Part of a small language model's weights: width 64, a variant of SOAP for these matrices.
Each number is 500 + 25 x the weight over its row's rms, rounded and kept within 0 to 999. Layers, rows and columns count from 0. Numbers have three digits each. The size before them is the row's rms in percent of the matrix's.

# layer 13 MLP up, 256x64, rms 0.154, rows 111-125, columns 0-63
086:498541471490533485548482488511456508472490526505487523473481489501512529500523563467504507565462507535524511534482503497487473521464503477511540503521473508474457478523491505501488485487484462
102:528505502474519495527454461523440527525513494491499506501494522492452503446504524503460504473539521480504510514489510505541510456538531482501467553495529475519481514509531493490482470499474524
100:502515478516474469519489501524507512530459533499469482543501538494514510507542450492508496511482481488499546508466510522520522554515529497507508490521523466477518503428504512534532534492497462
084:500528532523519481464490506529475477490487539539491544477480507455537458491496452483526446492515473520510471490475527530483520490480494475526499496520481527509472472474508507534528467472473498
088:511480486519528514511542528483459456562499535483459465492525531509464493523450536497520507517497502494508491488512494484496509481520544503476492498481459488521467500491535485536504535491512448
096:461498488482501495539490498487462467484511538545529515501482474498508482513532507505536484540519484501506504549480500424466541518526486509509507513475513508496511515530519547529506528536485465
100:515515492485516484470496476537550508475493498458462510513520508499479527484506436516492510485499516519501453472511522520492468492484528542546483504528479477468543499476528537513497443521489484
098:500478519500517493532518505451499521504465529506493464525516543514500472501462489519487502450483505532487462535491485468493490553474494493468519543524497480465528514500520493478504539504540555
103:475466491513495511483492527507479474443487487499476488486525514449527497475450517492494478475548472467524518495521513516519472490524511470494450475471460459496495503523496518485465512465453514
098:493473532515517494439519519502515480478543476521508486534548475471517457512518481498506526493522536545523488498469507523523475502468491555476508479511464519531525493490524515511474465498535522
125:534499521473499471486500548520497492521475473499510501514513544531496470509500470534475479538458494517465506492476536480500509529476471493488523486550562554470525509517474506503538508502531506
097:493480484554502487485541489494477495488523531464531475493472487476514487471500470522515542504542517491474516497493548501510498550479465481516464500535473512524558517482492521523509524527523543
102:480504495543485493492490491483486498482525468509496475484507546521508495497500541482462500508500463529506507533497552538499483522474467493468500501456450516519501483448535522503544497527468554
110:518507532541493503521506470460505497513518542534553504518480465498526507529490442519506464507511485482525514507507457517483508501508509512524520500503503452488512499521549511508551520463457539
108:557495526533521497552541498531464482500556526497526521496488528464467534505488521504479465490512508477460524484523459520491524545524523501477495477525518498491532474502517493483469503492480489
# layer 13 MLP down (transposed), 256x64, rms 0.187, rows 111-124, columns 0-63
088:460517489531516525499541512546485508526511482466530523495479499519487487516533463442585530498522474507489470482469518483486504460492488470519483474503512494476512499522490517466504521497501533
103:548500454498492478561455469514499480505523519505466509521519460514440523496542522529505500495490518494524508498442507518475486519497500489517476473460517521469482533488497466489514510516492533
107:508492513480515482553497475480509468461538483546536487482517463509504532498484505480486501525465544482531532529476500502556477499461466496492514523462512502466486495513503516510536534530540496
091:499471491469521514518475487530484489514479535551483522483503483475489459510500484523542517505483540561501473516499514486505509553455491494509484519534490496503482490552442500500495469494484453
094:487498492482455502509519460489507535520527514526491522556483499491458476463472487499489504481493504469527501475529460489511462506506529482474522501461526505485505569475534505530531543478519487
095:465485489502529472537532507567532529522543510533500480476529509508501493475499503476470535495454541511521487490533495477519502518463539482495499492461480494532516504467515448496508538512497500
104:492493506512499523483485467539471493510507539466474540496503511474499484442510483489464523490537541519507513506501484500468480508523554495497483508485503504449466507538449534451472469505518510
101:508516481484544481548502474504454491481455514492512539530494493462456502503529509458554500484480471472499501504486484494482517529499471476480535514461544510520525502511504563512502511480485485
097:498534479468499511497486502507498465480495515519473491550434558489489464551530491508459487500507468499486521518500482501509463489442485515493462526537485492506495485530533507467513524500486526
096:508549506531541491455493492499511489515466529517477518448523477507538484492477478499457465489498512500506464486471491516468493499481481501546500533512485512505528468502504478502513494475475583
119:497465537500450493500509550481518470473504496498474496533475476486484459515524487528538494505476501514489516496519495485503495469525457478465510507554547535487514527518467543497487527461531482
100:507508483462514475503504512485498498489527488558505500517450493454493520487503520522565555528505485513490481515493434497496491508523542502441466506481514509521523509521530501489456481504510500
107:474524532499466495469499506527484492488484488534499490521493541526506509466504496446576480475483523505499457505505488532497507503470525526499524506510494497521536448485482457453502519520458519
101:523488472463489497523477509521496492493491475496520527540536526487440482514492490511499511532470542481466516478486504452496492499537557498471528431500511541510528500514532494486516501493536501
# layer 13 MLP gate, 256x64, rms 0.157, rows 112-125, columns 0-63
105:485521525458498524473485515497476483453526437537470487506522531483517513490499484513495500473516519507540508533542486505545483506477542513482522501540514490511451501533511468466507470539481505
106:525469515491489532477476525529514486505481478536477494499544520563506534488498531505511529525493522472496503499525529464511478507531517517449504526464515494478516467492503469484479539562529509
084:500514464494483530492492508507501494511494497457486518483511511544489517491499502546496491503510460559450507480442506484504479499513460519456509514462519474474546495476563502483510543521500489
107:479480508530539438497488526516467539510534483492497498491482527506469454499503492486513539544512512514493526526488488538560482482521488513496487562467479524514527531508531492498518537505500508
093:470499528490544466448469520436476505532518524491537483512501504496521523500545473477528479506513509496456470514477459502473502522501508511532464504510485497479474541538509533506526511521476515
103:426477484486535525477482466477501463515485476452518487508449513515468494501492501484508552504477468498456503460499487483540497491502492514515505479528465464515508485456521530522486495524515507
093:475500488481490506477474467485514510459486528493483516537534468464490486468532495503516503483465478485483542501525501532517476548481470487470536540474543505497495527537476485488526471492560496
103:494505497487513486492496537488481526451556496466485512485526498480504487546505496499506482490435488532496471482450537561527486540503505521458493506517495468513504480506484498534518541489465494
094:512488516475528510485478511479549491460500539474496491483519488530524487488500494478547448496468512534484558526487511512473545475506502482543462498504518541512494494503491505534495517481528444
115:503460508495496487532514457497504545488486462488485432552485541515527511514501468541532516518496470485492482512515495458484495485503464488530484501486491500463487479519485510505493469466526444
096:472520500485476543501499503498485475493504478546488505578507512520482509506527459460489469483487523535487503521510529487512537491509509452464494485487540475501502510561512458498529522472486509
094:489530487499537459480493504479497554521446498488475498511523501502526522459472511488498497469504543500487529455482500522498529504520534529529500553553494512496504501524467492536467508480546501
110:472473489470546464499464497520521499488465459520497517500535475538478470541515475548512489513480498523512481525480514518535492474477513492517502557498512532528510456484539472487495513508462476
114:491496474519486491506477542485507476541501502448490477487469448492513502520547488466525556464541529512487504497500473501494510495459566504520473532497506495488485470523474485486519494472499532